config.yaml
num_attention_heads: 3
parallel_block: false
init_std_o: 0.00965
batch_tokens: 8192
max_seq_len: 768
Each number is 500 + 40 x the weight over its row's rms, rounded and kept within 0 to 999. Layers, rows and columns count from 0. Numbers have three digits each. The size before them is the row's rms in percent of the matrix's.

# layer 6 attention query, 96x96, rms 0.137, rows 0-40, columns 0-95
050:432466466490455528511514457548554522474518527496459538521446501473515522497551477446462526420450578535479466467494540474484446501521488526564502556514436512424546474566494559497558478417545452459479481490450504527474490511522512564470586513555459544512505482559436552549462518479473424470
063:539500476480479543511478506513480434478455480515529455466470433488525445496521450503542464558471484499572501449560517576462410436433607503439516522574509521475463505475506561444447491566523552526525503504474574572501466519501515522560448435486526486488499514534509493514517558484452479563
071:438484469465461465494436525531560550468486544479508567569485475496504445503477459493560568416437541573496470442516536475516551461501487472517488519509463504408526495557500500500596403474462507529454481539476501474451492456493530549524610472562472491489507473518514495490481530432522522489
079:510409508591566495441530456466543603536484534491434499515479484507508545503476549545455497472528505571525434459495481486569545488522454492562490506515492441503532464518528417579502483509468480510505561451523494496531432519563433505453557479533524529499450485443462511535518461435521523491
077:518433495545545527548488482545552475524522484503520476486478482477450511485544515478499502504513426436551467573462513519614473482478481454470482452541502508535558465551461449444503455502445531521442550505480562488496498431504488595499584489445471454516473436575488572471434516507510548484
066:554491474579509491505563533540538476496537474478430463499528494462500529529465472456423506532475516633482567492492517498561507480524476520574507519490428472475474459473495501530535523508426510490499436473501497540494409488460401544551446518531578512564476465490521487458508496448540453532
080:471463514514504489474555505544491489489553395516568516541479571487505403485494497522535547431508570514426510469515499567489421484553480494475528561467523498536530478507532477528536442529420529523408486614519474535476449486475518497456509453428467505521515494465456497528471482519554489470
084:489505499532535525451458471409454512425562435476531485496493527519568550519461478511500432464455448491544520534492513500521510575535544483490465502463574514504497562524410496480472548435500584497567494490457478441502450477529529540552423527495522480539450585525534482540500567472492523471
148:570527556515525472551524498559431408495537453491499442492555559444505519530525525499464441579505462525491491531480508521492466493469526563447558530529474550577474493436442490411463520529469510521487447503487537510530552454482491490534440502449536458556463525500469484413545522463473475563
105:458501457474455513496534506462557490473429551500542537541425440559451441458513442499529544429490589488509511508570454539459522429458533479523506492506507491389502548570544498510467511508519494492543509509508471575453460528565490523499562426538497501428473484506500489507479487468483575455
094:552495539510499474470479508549456517507515465502544449475530516437542523507451618443500451561491463552483455504501595521551490520524490534466490538528471534540535442462472493493491461538401539528466421478454611486484483459487546524539483528474501445570479496541476494451548554474455470516
078:536455525557468532528530457451524464517537393506527482512542531491511532494481493450408403582509522471509454468456543524469452539458478489428500455498558535563435536511543567563552507515526498472522448448507500516537521520503460470453428487493504486449459495443484489527473535461439466552
099:510507527561426462448538492464522578474515489503452527587492517505518506494493470549509533460538571553463545518470482505506557485501432405515461528495477480479479513531559506551544467506491524516471506462574456525428494535538488445440551476566564454455515485425590477489498503478560554459
110:434492469464489513475468456466508553510459553509542554532469428576494458459541544553536559428451542457448469512501461444444548518513524490537446463521557476418501466543546462508538492479514468526529543473516508448466475507557553480514583485573459534405567529506514482516523501483507534469
096:534473502493538468465539485496458547390538512472526522518447451535415504453432500505462570482548507501505502496438536524568472518509518462518515467498438466416577572526470472504513466493529454470528573575501512532409449505528440537492503543506464496457522442494512505580494510571515524491
085:558567433494462528532482457466479482532507442510515473498470578497492497493459513451422495621430532510614442499558457447483476466526581462524521448452510459472529538474496461448498525543550483457491467548521458512511552462477489464497549491480527505480455509525436536584488506489524508486
088:526521455565463473549438464493499481506525515473598458448496440464552523545477480511515493534541489501529492525562505461439472532461444504540592436453488461411555477500521503513580475537501470485532469506521510522413434443519466532569456565553482584495509522518494533495506492510519493431
096:513528468469520500576497492419499442499412444496520538470460481490477520537484532461471508550516434563436521519517509531543468535600438511446469490509573549470476516507471560505508473544450500478506544500498628518571450532471504478528527528516422549458485554479478510511477523554542543486
094:466464491450479545478581454549536493514469476385477502500543507558478468510536418473514484445507529485528474464459457491471491495536429460473479516504531525591497556518539503525598506520499498524426472451483492488489542455543461558513486612516473518554580469499483474526511555455499455461
089:478477468489461554542506457459479521432508514519493535452537575421479497490475537496515572508448480461509439534497520482507505485484537471399463534488481551548515447521485508580535480500591468470571505388545528529472495566518560526514527529519475538420514471515504570453476558443491515486
085:472460486559496475392524491525579573462516397547521527450522464546514507528460534511540459453496511480488524462424481475534503495538505417520531544499466545435454474552555489556483496474494491486505468519516486531564482515514439507432476493506471580493406473522488529477586503547541532481
104:474512501539546502498477474475483542508520480493555438575616488455473534490496557467502458551507547486570433470499524540520499457563420561469495559465476509568486504479447484435570564493558527421529453478467552497521569472448508461557499516447526503518510544486492530461504524509467442531
090:489500460479459560423527527446518537520518513471488528478482444460487375500535475500485560497539509459571456509543486518526550491584416500515476497491575468491533521475502524551543475573499482460577539558466512500465502589490508476575488465505493497494511501492480555519416462537561482431
084:559446552471517485541474484438588480501500475415462559537484487448414506468487520529460526541523501446570504511520513505494492465496500571477490495498458573478490495455475526554498484551491460477470495566568477518477480532444549485552465534511542447491508478498434521475591454620464482460
085:516471466513532528439504532539463506442459557529444501497468510481492397462474573450487489485514492498519455505523492497477496489465456494557479622518543549538562510538622526587491509484547520535472535553508550535454436498488469469445459502439489537533530505483487423517505466532438473479
083:517460524536525515545463467462530530488549517490518480525382399451488481432530483557513568504458512502508442528559501449497527516484543465481501564524552447498431551548527548532436471450466479477474496542565506476470555464419479502514506552479524580483571481508478548560456523503503536499
095:547453470487483465513442455445537452500435554508445533515519449561568472520456417537468514497522505553509537483523440485553446476569482480529508534475463444515543443533513503486496524569553467457499590534582537501460415527446516518495513479492500535469440533458550548473512496515520581516
098:472454479517506488560502461446476485508517474445503499474472481577472469476532507374523585463521576530514466524532508607450435432503493512521499489526438464485497549498557468527448540474456538477496502480535551498522529477554543548495522498537536532518425499479558497452527455400531523468
101:491531467510462567508523520526517453449476530474454595493485507438472549556592544485561521515464517528456566505502489517502494518523568529511480464540523474430469473505561518527532563522528453474566471511465470411539509437465438556496446541512536525467441456499502520517436586532486491442
094:545444589470554532550481455550437496491499520509499518428542528547507495521505573527497439567520431437500534438521549555546564526509503454485534459510547512541454517433507487482506532512521487520523492458518497466533545462462539538562404515457484462470478513451492553443479564518421489460
097:476496597522570482498459485422517490490501544434470600486451552485585543486498487457517522553525476474432491487547425491496526479602440432538533480473496485478501490508484472532521533474441518489522512519471572581472473564560439523453488431478477536477543478491492480539471501485512469532
097:514495547503511508496551481503495506538583592530501423532509536533435558487569488503446522560510553522432536466546511505507397475504491439445491436544549444468581488495506524499500516458507472468434475496471530482519433527536507497414548515493470470480522547484501453470486523438463504409
096:575470561500453473521468540423470456546512457469444499492446461455599419477501524475500538549549454477484461520486490536513463504471486459429509510515527506514442428507557498486492496560485506525586561578596488550439500503465478463537455479505542532484515467435479495470490504523545538539
098:512515543514472483504496488412493417440495504413458479470525409506488444463501535496490475543555415503512526528521516551532519499450567510467555554501539551566403538488535511498481511526441518527562595519545542530479517476464501466529471528474549455477505492476557528437509520512552555534
089:510452437443449476475516553569523550556434567514511555517442467488471450536532526547475613443449535505528462533490443474515502475482485496520441439516469484417504424542503483492524535512508428492436506539468525510527507511535480516512509498562525570563489464499462541568514531490553534455
099:560535558457498508516488469494481479471542539535587451486497527493494524480432459536480450522515503571542503523507509508475549495539542492503561484484514483456561519502457508544511523494512571416507497469485527492503492512509442460449515428561560464458445492411519474540552559430360522533
105:473416483558415578563513486484542489523518445446459488512486510475504515497483524447484463540556529447489528545489513500562536498444581508503527543518511541524434474502500508486460475494368541521531535470485518484486455451404504511533500517475514492537592601529492486519473481434496463503
119:492560572488525503547490518457468499514487443472460460489558548474539514503476498448427424558513423480532533434538608494477476509487549522450507547480512526526459507471473467490511482507503504483567481446474530491465545478406529584541484535406541491521528561477491498403520513465455501504
108:575470435500536541558547523529489546549605410510492472419511531543433503494454507538491517491558548532512543489535524551530494537492512423469417585470462526547500411476508495511467467514486491499503446498506471538506558516528511500525543566480489490464475521448519486538512419482436468520
109:475498434543515490451522494520536466544476467491554472509487539477471498515440597455509469524450493499548414570471514485478516488516456463505525518473510542534470529493493482590587450577469485473491504473594565564450480447479552403507481587551475488476466457511485449527534508489487479476
089:459448536542443527507468510502527531456473551460514530584485439474445446532562452547470552442494582470505490476476436537569593449450502458515518438524529491454457463475469527532418530531538509518513534491543450535476498496556477474502538446556500475459467491440560482485444490521527540469
# layer 6 attention key, 96x96, rms 0.142, rows 0-39, columns 0-95
131:484442455470517493499524476503527575535483497425479549517472425543468509446570533510547535386505550464505496495466476517518532475534476511514419512481529456475532420542519517540527461510444515504502546523450476456477459491522537582528543447599425521451548482516576488492518490503539539456
096:517459547513471462572461550546496504543529471511496477493513517464468517532499557412467451520494504510477531473494625516548488473487500511438496521514445503577482468492546451452504549513389459505491497445561522535531574453547509465494520572442525546601513438490514521531457499487480474530
080:509516501547513564437500524471465530440524458510541571584473467542444515470463464496532579509456492422471427496513477552444534484512459504568487452447562523428533502494465474499464553528500557514519500565560464483526469505583434583491501465549507501456490418512491498490452505516479476481
081:508547482442510511440556534512516552458459523486482470531489523494568457501560495512520487474518458480527526493514499513417475564436505425469418436484574518504445426508509474528532491539460499550512518488531510467535541556514493510542405449404593536504434558495482517501501524515486561551
092:538478493491466521501494502473481552433476531508547557493478437534473474497513459588534563470429516507558490519545443520451576424547531465512518452484490426443497511527591512546515479419512486474464536501480433440481460489535510515543575444553437565463523461502522493502489545516514549457
170:480507455504537526446532513473536563486493536469502598535470449550478471408493458534555537453470499479470484505504433538472533455516486493539430492431526431445535476528493470564526483457508505513503561520487476467466435541518500571473566473553455550434502499517548476559488534548551530413
074:427536490519519529538419454529466561563580531523450515487517473473436473530484393434534538457465497452517513459531463513490523522504507550566557493535482509495580526527448507490457509473473448442470457544481495408484540482537533535493536481504456514499502479529465534556517590541560543506
084:509459472456474516522523543500576408426525537495505494542444466533515490521512469535455525441530506522454523489516491542537569541507424428533495520445472428530527529470574557501520449505481492507467467495507450510480462512595496518483538457477457471482517494550550427459609501480521421473
067:485483575549452511495491515500448420413554487592496498473503602441498461520487525526479493598486507448486517550489565502481498478441505507523588502543446558538486486425508481476518519506513499469515407445529504551520550477483487452496445520458532508529433503498462535478535516524469495573
076:480472436491514555431530521466462547521463466469511562571455444577469462456518462503504546449518501474512512443541493503445576454485517507547416514463564421485513466513532495552495518518504544489487542506502475449509458447521521570544529453600494533429514512518498489517478495568525535414
091:539557573480486432548415532542448477561475444524506421477563527472485495560465547442466475535519533489529448481536536462547494518486505513432573498529495564574499525467439489482502510502484522469469458496462564518546518448463504473503445524499513447600496495474414503482480450463529469534
092:532522591437488452512469523542454446460520503507505467500547512442526522558495533511488507530467482520497499504480515465526469500505539498396557530575498594561418444495454532485486466589448503456506439475438565533537554499521550501513505509446542465540499490497433555473516481488447458560
090:537505445468555433496506485455571483487563582564589549496443535534461545540455450574471472549504479525496465517456504516475517488447514529585480491421517494444489498474564527526507515526475490488448470550454491532486516502580439466418502479476480453499460536517466502569556455505514495462
080:562489499510443466557481522517454460498551502560522500454528529502525587522472538479472455515481516580521463523555532505516479484547551447422539563544435545549497471501561484455464527447502488483448518441489511510497507494462513389540557517453446536558585507446491479461557493462468456515
092:503471551526487513566540536565466429481513521487480466445496496443558485567504431544477514589462491509495539482530496583459536535514495472479552443503482537498491603418495459462566516484552536486548443483534477524570559520430465534480449520465536518502422497492473503438468506513490507550
088:458482495486537505489544463536445518558458516484538574531463457509524460458561496508537523469467486535447507519554394488445534486500449533534432557456461519456490401557570555478509482500489509478555499521498447467527545504485542456554508548541493522424529507442548537482498462570436455474
090:486444560470514450487555498455552434461526483596497483507513566536514508480449434476543442500478576503482533423552543478530523468465503513465526474477470469560547593489516518498499522463496538472537540431503557526490509481505486447497459568523554534528408529478551519436498539462475476429
081:420531481522529519556542509529454538515580530455537451527464492566462535554456467493497535491509498548439480504507434557416531486511531494508479499537513491456492475588522531604422620510499494495458468450503533460491466496462475507499444512489454563490538513520467459508514511460416515463
083:538583528462452492515470580476462502402476534525531512484490488552475557469465468504494463593582488552540492482429510504474445539451501431505510558482401481482543535485473478462484470502496450439510462539469437550491473475517498418476511499478508504513531510433503530552467544562542523546
082:516435431478484516456497507545495483481467466506546485488486495490457500605513461505540471542521511555490534468454590460410505534567532521549513518564528455499545502509458564444479437518570524484479490431472462467498508446484428481622524501487544491494515541494449486546482455484535433501
085:497530531460490541544458482470548483508501488548431402488488512542455490499556497568541500520527463535513559465552449467505497470527544423537474512545471516524514614480464438460507499502481537447453545486490539538511515515594526526432527543396494483462462496480412506509489443542530467499
098:564451535407525526512520498498537548470484474499484571488419504544492528490481469526502555397527493454495450511524523480461482502527531518497419493484476584415459447547460522484474489527483550494500488487424431455463482575482490472553495440536488550465534519489534471493561497543541588462
091:478529554498511420470461486599443478484534507457506486477470602501521495518465515479473479517500415501425510543480482469493428555444501462477529529519494575477494473492485498481485589483515473507386539484535534510513555491552474432516493503496527507560424555520505498488568503536493508598
075:497532497528474515452519513557435543518532460514387530499485514423480553545468506457515486536544490481517591483498517557444527538524510500474504446512505488458427460520534454518478517499553521540460553507471438483474492411485515521519565483519491472395459463504472526419572535543460574488
084:513503532524483550433502529568512521509567469488473495486523457468529539440438444491471452549486484518524521511539562472553427482450486514509526459523527507546512477515365489523603462489488470528535431486573480476560480469517539397459506455525508489495522513471420453533516534501513548537
086:508517489551446498496471476527509459438465496494438512413535504517548450550512416489581518410575519490468487510521455510522527512475512529587581499464553494486495551456509485457522510524582486523504469563483530476467546528407522459491502502499560494534526585436489488500497562491480424477
089:470496516510509507519531477548516449499534557563409451505514469405574473543477574459543480513481435513453518594485567538517515453471527477480528447586505522520496436467485526525494522508442510476478469429435538494528501414539497485489425521483534531504510468532504524533463538560431465507
093:499599544516526473470490552511464442517496482501490518501466458504498434540498447445479549539531511458525490506515497483514444534500576637500465493485503445486509494524448523459530538442489547511525522438443475551495478458448535504476432604489499432543579500584485513461493446495519466504
085:517551496511519489455509554559572451443495510454501480543571488484480450456490544500514545522494535493465541505368490430571505476517450473486497527510423538545423525506555460480389493498468517457525543516538478531480511510486495496582461559536563511447520509532471480527531529475446451485
098:450439436504504497432537529443534555464530513463562501488507439528522514479590480532512478441500485477557553475448507564491534492527524456519434473463539507469556492483546532551482484467523529450513639551475421496531426489486492475551503466519471463455537463529543491509551507524465556463
094:446447491493562460526475495480493511500477463550493550481504552503554469454425515521520502517572456550436460492482431502406479542454479466496544487501512465523451543558479510520497482475614507484554517542565509495512470521554470538514442582431489468517493490512415451504491560496479555576
084:513495497543498465531453530492555480508495520582566501489482540516506428449480422510459479504475547588510447473430428512461498522524522523471509517576479556500444437526613521518546475560530482497469481443534427545450515506471509571489479445521529417516542462549514508525473554504492525506
086:514462549497437527492498453537475444488497507576566517534542495551458495457545476516521507592476524517463525444520464510519493425433533505543441516484463522504497508508514478529446497518505520503525534517516510496528612456466524515518528454491592506497373538436548431542533422478485555486
106:496585534443488419509491515493431468449480479542559510479529598423558471542439530469539467523490516569491488427531533464554497517473475467478489562517510548547524519521483539448485441546492458520544456515461555494582501519479513528399502500452485525538446550486467499467510490486463473560
111:474468545493522406507563510536523470437526489476476571559474537533480599447463552579502494463432423510501520467542458513469531501515531511581501555492528513487517471557500512502478439436431553495446517526522460503492433460535504506478520495554433543459525551528537445457482550488447495494
111:459539478479463526498400521498490465477499430478501445465499513421535417571496467524487547489491539529484452538492500482493490507534475553490489495554431472549551516501545516476472465564490451490510490546553506575536562562499510453557524540461519524594407520471465511586476495507465522569
094:580507481514526482539524449506541483489477548519551462564452471533446496491559457552539508507488448487549487565421497519506518487420544445536481488492501479439412510487570569482501513508491536477516533448477580466438421455513529464513450536584502491522587502500492455474484478465533469440
097:491410527501540487443474519488507481545449525442487532518503422495478520485479477503456515482544487490535531588530477596454586515449507531573501464528468532524469486502487544452442502454579517514493478551561440548489501464535477435541537500596445443508500563508543497500491456533509551445
095:519573545472525574485531485496452524540472468540495499487506475490536483498489479504487452454546492527521483442479539502484460457574484410462440458436501430533539455517529557503513481503468495502497561545515468527481476551435586536411425505582464494521561430507519458531419448534489484517
095:516475449493486462551475544519481521469515494505502466493489491538422530445500491534487488476440475534554487432587515490460475400474530557447572534521498458528546462472539486532486519631498558413507557422483512485569565483506533476502506518458531504510473437441526515495476440546513484508
# layer 6 attention value, 96x96, rms 0.17, rows 0-31, columns 0-95
120:469550474545487488551524476483553476507577473517468551397525464453482447503594558470531551452490543508483536508439487503525508491489571468539467511444444496505487460554507583526530444516480431502478475489548528548540506549560534495483519463503528424582488480451450423508508491550481485464
114:436548420473527490588498525465479543472591442499493555560505521377547490504503515480504406535528548511474532519527508530468524495481489490502514562492536438448476531506497475422536478508576500516501465421505483437516508483503517495470459469556454505562521467484566543555489508527448498547
111:405517463453512528542507496489493518437505540522536551462481485350466518521526538511479551502522492540505519504509528539501542544544430556453497558539515472513481487526578510557507547495542526431435472512404456513441454482502480465455514521450509520523579484548459466489453464494494446526
093:451488448487493548481526522491487492522514553499459536532402463440475488419508524503496464443510481531451500496521436515555513517493472504552494553543486469452493447444510565436524442519481528450507454513522518469554568457496488537559425510459549434566457508587555535551517445532496574491
114:541508525495443476535511532484520496527530516410472596444482482520558491510541430499547516560480493460521555535492532400451527447531513489502561496501500496507489548460476521504526551557446460444491517554371534534474527518518477549527551427406512478445489484462523546508548475492486495482
104:506561513480515552578511517559517547492427537486486551504505479469481527509517487423565560576411557499518494540463509502442435464560441501499483562501480505484518505444566513376472463481475470499471499540494439549449526546541493523470563491495526466421450446514517468539487477495505517487
106:449477523435506477499555565436418495464477544415533546492541502532426461472453492503549539456471535465532547553566423430573448480488518466530492543498465542515523493523491440568479478472506516479460530517564482515506482528547513571529543458469513499539588467506549493514506471424478499500
108:585459463485580525538493527407514518496507490495396512535469464504567468462502544526458451492513488547545438555469540485487498530535500552481497456557497520551480530473511501514549497414440570463530463480432515463531520489514499542483466502527461517526455517493550619517462463503466561452
111:501475444551427425531412438524530557505530484478527478471551497535548550514492497487439475469496520489524446494475559536560535495564488437496473528558493492443566498490539510454476569515576442471513538518503513534513509522545404473459491504460517452524483455445563422442509493520540465543
118:486460506466459413547473520515471576502481493479575544501515528483487493473494411532534483467567497526499489535460527540512510432460419561526553512587480520473474507586471495452392515546537468553501493485558530541542439524472570529416493493496519481529482485480492484507519503431546460466
110:507496506559541524473549527536502523500576528476478449531528497556529509480513503491501437515455508518514536488441546481506460518490542469564510522444497537432420494497449446517480495558532554470575484534477514503429403523545507549410532457484497452470554540517480548565480400465421486480
116:528439534509455494488527527483507499500499511481522526424508520515468499494539519505450557530497525488447495506525570478493507448557437528470475565601503541453514589468477494476549439433530473397527507476546455556521530507560491426466491467445487510565475530509617500457543513460496446492
108:561475475561529551485493584495434501460484464475541465473534496523472463517555509484577535538549514569453539517460487462509517523504541518470473531430575470501442454490412454535576489529474512525471517484457463497471521533417490428501491502552434480462501596523491500467437558512487507555
089:473542542553510448464463527571525550522457469551526578468463517475516464495472511446536425514518472583518490466545505447544533496466508544519526484458463470508526469508523525541459513473540576486420526445535516542491530477443509504517549363518475491447457469514525423512478551539472434495
111:469472500535498489509548525463543528471529579447513437490572465491471629446520477497496493484483517603541481563432475509544462501527526515510503480511511523468601450541489503531491461474465517421468545501477495581418466480453533418483496546489537481463484455498501496496503515459460562467
121:455503489447453446532454503507487459482503487467462566551489520495502476508534537474510486504479566508627421545412552526529431530430516536505546511486447566499516519471539467504512532467516510518511524546468454526450433617543478467467585488528510521476517430456541509518512503523543528478
116:523467556538579488541488450511485555512480493522472476456513522551466443466497538451522495476477464456476467503542513540443536479496427426509568492537575525525511594597491506548459473409511428516474490505559489445513494533495610522515530536464485472484473475519524528499463428482457451506
119:466506443493438453497511514465504552569493457457523449510477540506545506566529464473505505475574484484457513531536473435491490406485498520432474565534498518485441492484490484429487487533511455561571509555552566585452483504486526471461454536499522452498483529518568557547519511385486539477
117:527555502412566481516534454497563444499432529512568555464443559535551464490536475452519490512511438476546467510562480448455503508532541515464471454524541470484470495486486444499454529532417548518438473515470591555503561499496476556553433439483481472555507551517509511492496505531508512426
129:600565553521501525509460456473454475461521444447528552509547556481533538408508462544548566463471535449540512459488480443518464470564446551579487533488513519504475479516478482512450505496537473457460479469502491485502497475421487534471554420521513557507541505483506561447417450521519553517
102:463483493475469492513529483571439566542508447480572481537505481492498502454445556524471471482527454517542501454528463458529512513444412589595517470497500539533489478482545392545462523515560475480590468488507468527519500510487419484555520532467544515510533471562522503495467515488446497408
130:490477519480505488445519447449468476515477572521544529449486451519432490457510453431459522567530466452515479496465579511514508475515553546549493531499461624463502522524500509531435535536467473499523506446529483527493458449513565541499503536529439544560528516529540464511393515571570458499
090:501523507523463477527484555532607470466471532442479437466513489468554568545552476424555494494548500516499561465534496524577568475486495492457445570420477432489499467497482495492525521553506464544520516526488455506458472509502519462519516517464442560519492483495409469471403541575478458487
086:458519479548571478513456560486548448469506515479535518511488545475468372441542561459496522483533478475493532560517483478487520536504542450497543504490450485601494545486515442573502492461425494500465456478514494515457514558506603553530496496511465461510482518612491493460488517478503521418
095:421457517515469490455498543502400498484485531441526486538381471547481512571434551523546432565494478515528504480486437547513508480478576504493464463521488491505530522498487505468424515545551506486600476492534475505442449538556486437492526561500488456493537513540500496549534469479538431540
114:460578500491543574460609500522508567444527521549491515475504485503457530471393499472506538478502597527483451472513535552545440495494517474485531547471519521497491467570505425515454491468516544539484542412532482515482511436524539468477466433551498474462470506502519441517496551464429545516
113:476456464434457543534469524502491490525462516516403578523488558464493453529561467557557517454530441547425577535483492541486432512494539529460530383451503575512506515562523496514501528511461523501487431515506481519444440519488487508469526478518484529572505498436493578454494539497519491533
113:488512458441417502474498533529510518478521485560518529450495450444486486532503447487521518526514573556463566458539568506506512514489562523525505489549457433481503502546492472511461553462466614465445517381440430499486476564501474437523502410517479487486543459506546457540525493540523495505
114:485516480517464535502511426499507461458451491532544443529527451514479420516553548588456565484475488460551471448565456496552443552489499462476512542506567450535475475510537443519520456515510473470539498486551458513513440469530423504504529519485506523550587590543461484537522470460413477537
113:487540522512470511554556487500453491464581438525542585496498482446513491420471532407586478552556500491529555457492490536488511479472443518560508461500520464427506541521463584523498514560492428438494475497492539470451491506498504556477466512500564522495556491533503501482581498434430455484
116:525515498418498523509489603436536502501502588440497477543427471528477496527520443520461525458545531511497493452556457512509536534494560508508484433518458508465584472508509505470464398531541446486468448534528540443568448474550502520481517445511496533518484418502444479554506493529520491582
101:510475460500526512511533535473414466477454417525484471498489469568458493551476609504502517445525492545483448564440521479506466499484510514501474521480457515474540548397531573619511504491502504481499574497470584473510485482529408596514529500496543463492489496505491543482451503480481549488
# layer 6 attention output (transposed), 96x96, rms 0.289, rows 0-31, columns 0-95
138:437497464427507435562426543498481524470402531534502516518554461495477488494443500459483515525557457542528496475429499562550513508433497494501486563573508531432530456512500539495524421533600474518565565480500548527436508478453470459472534500515498477494508463506483541460522510562529562467
129:433554520497516423522548503458498542550529493513533609437488499486429427464497529488503504527578548486523554472520474507522623479528399527506539504521545515525512471476542537468548456531466441531466499450452509438548518479530422497481488504475490439515500490449507540456489460481523482536
126:437556510502510499513535532528464493461518514514461419565489519418496471507503498452494554490462549553499446454541516461513586456531415549556530571504512524469449493480528516558478578528517495487515487515534463474475469473505484483503389477419520550536472487499461460452517487535580464577
102:471509514452514526500501514484548513490446580430525549568528454507416464429441526513474524538498532466470495472544512484499561428500492536470461514525517548503507469510487481498516514482527495574409487512504439502532603468487476529549522563410544410510523417501493504514465552479466565531
117:499437497455582474491500480502542463518408562497528456454468481504563571511503505510486533466504455557536458556537432427490480484523461458537461451484489441482555482475455469496479478490503471522496496526430563504484416530551495548538539475461520556541535598514483500505573552549449550493
115:563421555489470451507473493481465480507471491466481456470443504505476470496546545400467612514480500507460488500569413540465563452539457459488550542541514480571534498500492533491421518512524498496536485541516568587471451505546514515520448497494483532563531522487488431453508484495497582497
112:571470492464500535521423461496512571450501551405482553544526543457546494481473538507476509476471512566527480501532504503527461455501493504483588532550435454438590453500517476503497497435473432510438511538597484481482486517529530511428523524527611462484524538464495470451531474506488489487
110:454522499475520489515485499504532477478479513485497608487477475499482507521531480505608452475426549449501530451521484483531496573563468526470470502498528546503523567547498496543521504446475520526405458424412511459580555515564582506519475504451449492558457488484412463514525538497459501482
116:567513516502515445508486450490528472522487419506488508525471432531477547552513466487444491534548465541516502547501506483496491511531442462479460483490440555514467485482527516508510536558454469416465473572539600494507483516422490485530455479557463560516434429475477595497508505553578587470
123:514491511547430490463487463462502556499469510564486595537445469463476536476582531464447391543539540494476479550492539507519516530469493538532496430498448439517513508459507539486436517471581512489543516546530548451490479491525474478450472589530586468530419481491545518469448494460492513517
124:469488497515554452446475485493512524485578511472510500514511496479472511474484476463450439516485501502571537521570484524492446515528493480532581559487475543401552589502437579449529477490523525455509566530413510511445441474567468503482558535467497470517493555532419496553500468512449441536
132:602482553499484475496502510502518379542435467490490610470529513487444555499480490512551492478492483532464490454505533477497494473520441522529431541579446533480512446463486515587518490513471528538473497548564466519469451528517502494553485510485540493528419497399486519435522519555505545473
119:487471516537599527501475545499456477471556451531559453456527581532591500504459508498538483424528493518462511419493515529498470468574487481517451551466554543492491449478482474495561390507524511527529504556429451467477526536537528441514482471506519448532487520505565443534495456454491447531
097:485486548464516478475516496521469487531453500530474485536486511564581489561471539527525514352574595496477498502448519503515522547492464517513485528464429411555488513482491471442473516468582545487467517531511512512530510435483473462393545493493491474476454446521492481554529479536554517549
119:510524477499515475488427519477543493399530489507504458559472455471518547484515464460604490477484521515476432534566518556480519403492515536500480531471461578415486551548475474576427470505476513499535520539470514580492497469544545463505524450558544458489451448533478489459487513472544531555
133:487531542540537461480468472472470496460466486472433543493430481451528460493550557485518545513504472499493523557503442498495476532423500517514628563547529506481474586529542465486486446479436504487549530464468608486521419508457542563455480470518469506506468542520438469475538466491559536535
122:517473499467405487481505519498485548516497479487431489511578540526469561506548508516484484537452534442529480500404527554519467546477446484463490514486454442592512557490524581556505517492572463518505460417430442526484501554569514422465486516580517498498499539477484516448548502512489522451
129:580433472523502515468492478441511433510547487541541560501434436446476472509510533493423409546537483504501452551482499525484506457558462599516451457526502459518527443533474527479540471486475510520531514598479528524436477519579492542533456582511525428502517483572518506477468494509488475498
127:503472523420471493497485439580494531467467584504536490422457547464497451452539531528536445460509491485463495437509555446470538533533540463489457493483451462549544514537453486492472510471507483559459506558528486485461544489519568581466462526474468553503575475496523475552504583593446484486
138:430505483490496529521522473513454542477440444477545528516541560564566581499487487385528470490514564529471575446566519481485455483574487449588544540504434496498561424562484523521417512445499492463471465461540517469545445504505518508465478493532475466498470548516514534495474484503470503498
107:478526528475484517463545400531490491502501436459489492527557528479517514513499524472466462461512543537522516527484493468483480494469504572466536535470448515476538547558508498487521568424534536460465419614521485440567496491457489576506478599533529504474500459542410536437503509448523432495
147:530485496539499461409423492471500561538514488524448527499530547494538547506464486548502449534537514482492547504503536479467518570426582487546465580495503520443455516461518534564433506461521504517548476498581462479446497451491499525483433507407482486522480515482530461528480414580470571483
097:448481453555601505559475502543470504489590459482506422450508557538615509471526486505492556521498427557510513467429496523502561506481465433540469501433526472486470457393454499491505473532512539459542521534493509507451521493520498522518494482513460467505493470540515522443515448558573486532
091:434463484473488488525454464514479530442499598463462497495504591495508500471526570520585486460490516520551438511443509548555485480437490494477498586539480489510530525512498441500606475438563505559526519463464532456425532486464539486457476537479512438475529553527483463452516553564482478485
096:589545460554548493421511510460534537503520427470481466527529530428483479515518489575402521492506513490540535567493477467555459486495505537461532463512524491529454575464551491428506533473421490534480505559515464504451518516460429496470552543454584507461489514549506462508515439508456475563
127:487477540477410496481486530483487607499573526528516503496473476524455438546474441526528456497550567497496481450514485564519490484504556499511553532483489499516568522563496511515442494541508541498444513523537489570516492497533505381427527410508502473514497432420496457504488442458516480576
126:485566488464491540552517550538500505516481506523416528559484496497558441484514498445493462545470406529448537481514526482556489559507560534509460474533522482424532527475557548494501457487407495527595505488479498437503483463531470492513430516466533518502497624497452439460467548449513480517
124:496530547522517468520505528564453514530436568589484498500476536486489402550493472544531534436533513500516484502479479372559497521547520502553519488500471472510498537489472471470454474527491505561458556582464478505521460506472457467423480428446551490510523480478509501481497406549586510527
128:507537496487489528475565510493490522483536475445526480500537596435435454505473476485463475526432477543551558429524514455480432485477486504465566560509492516475529487540518478511580523554514475449514539509592437519429496563466488557551474494501476561439551462452521535461481511516534409481
124:411542485456552460431608439542514560441439508453528414486556478502439554502491572505481443475557535580537495513496454511547550488503430520544494463502502488495539489474477475532445504529486484538497485463485504510487493503492385495501490538510551478523515532515514536488570547485443532495
127:552503446495487528598479547485533539538518555441453588517505454441575521488563467469490530576479523502519505466499507458440500434453498474467537438503470498505459467488499534508450466519465448473457536523549485483506606504429458519484577501466580435499547494495507501498486442531526503555
106:486502482516498563496472500488466480451467516494556455561454471484546485539469574595464464460439488564517539423511478540513447551452423512432526555539575538468539476503498489504547498448528474497463448508547571494570532543496509467520512510451472505535469515480401466570513523444481524473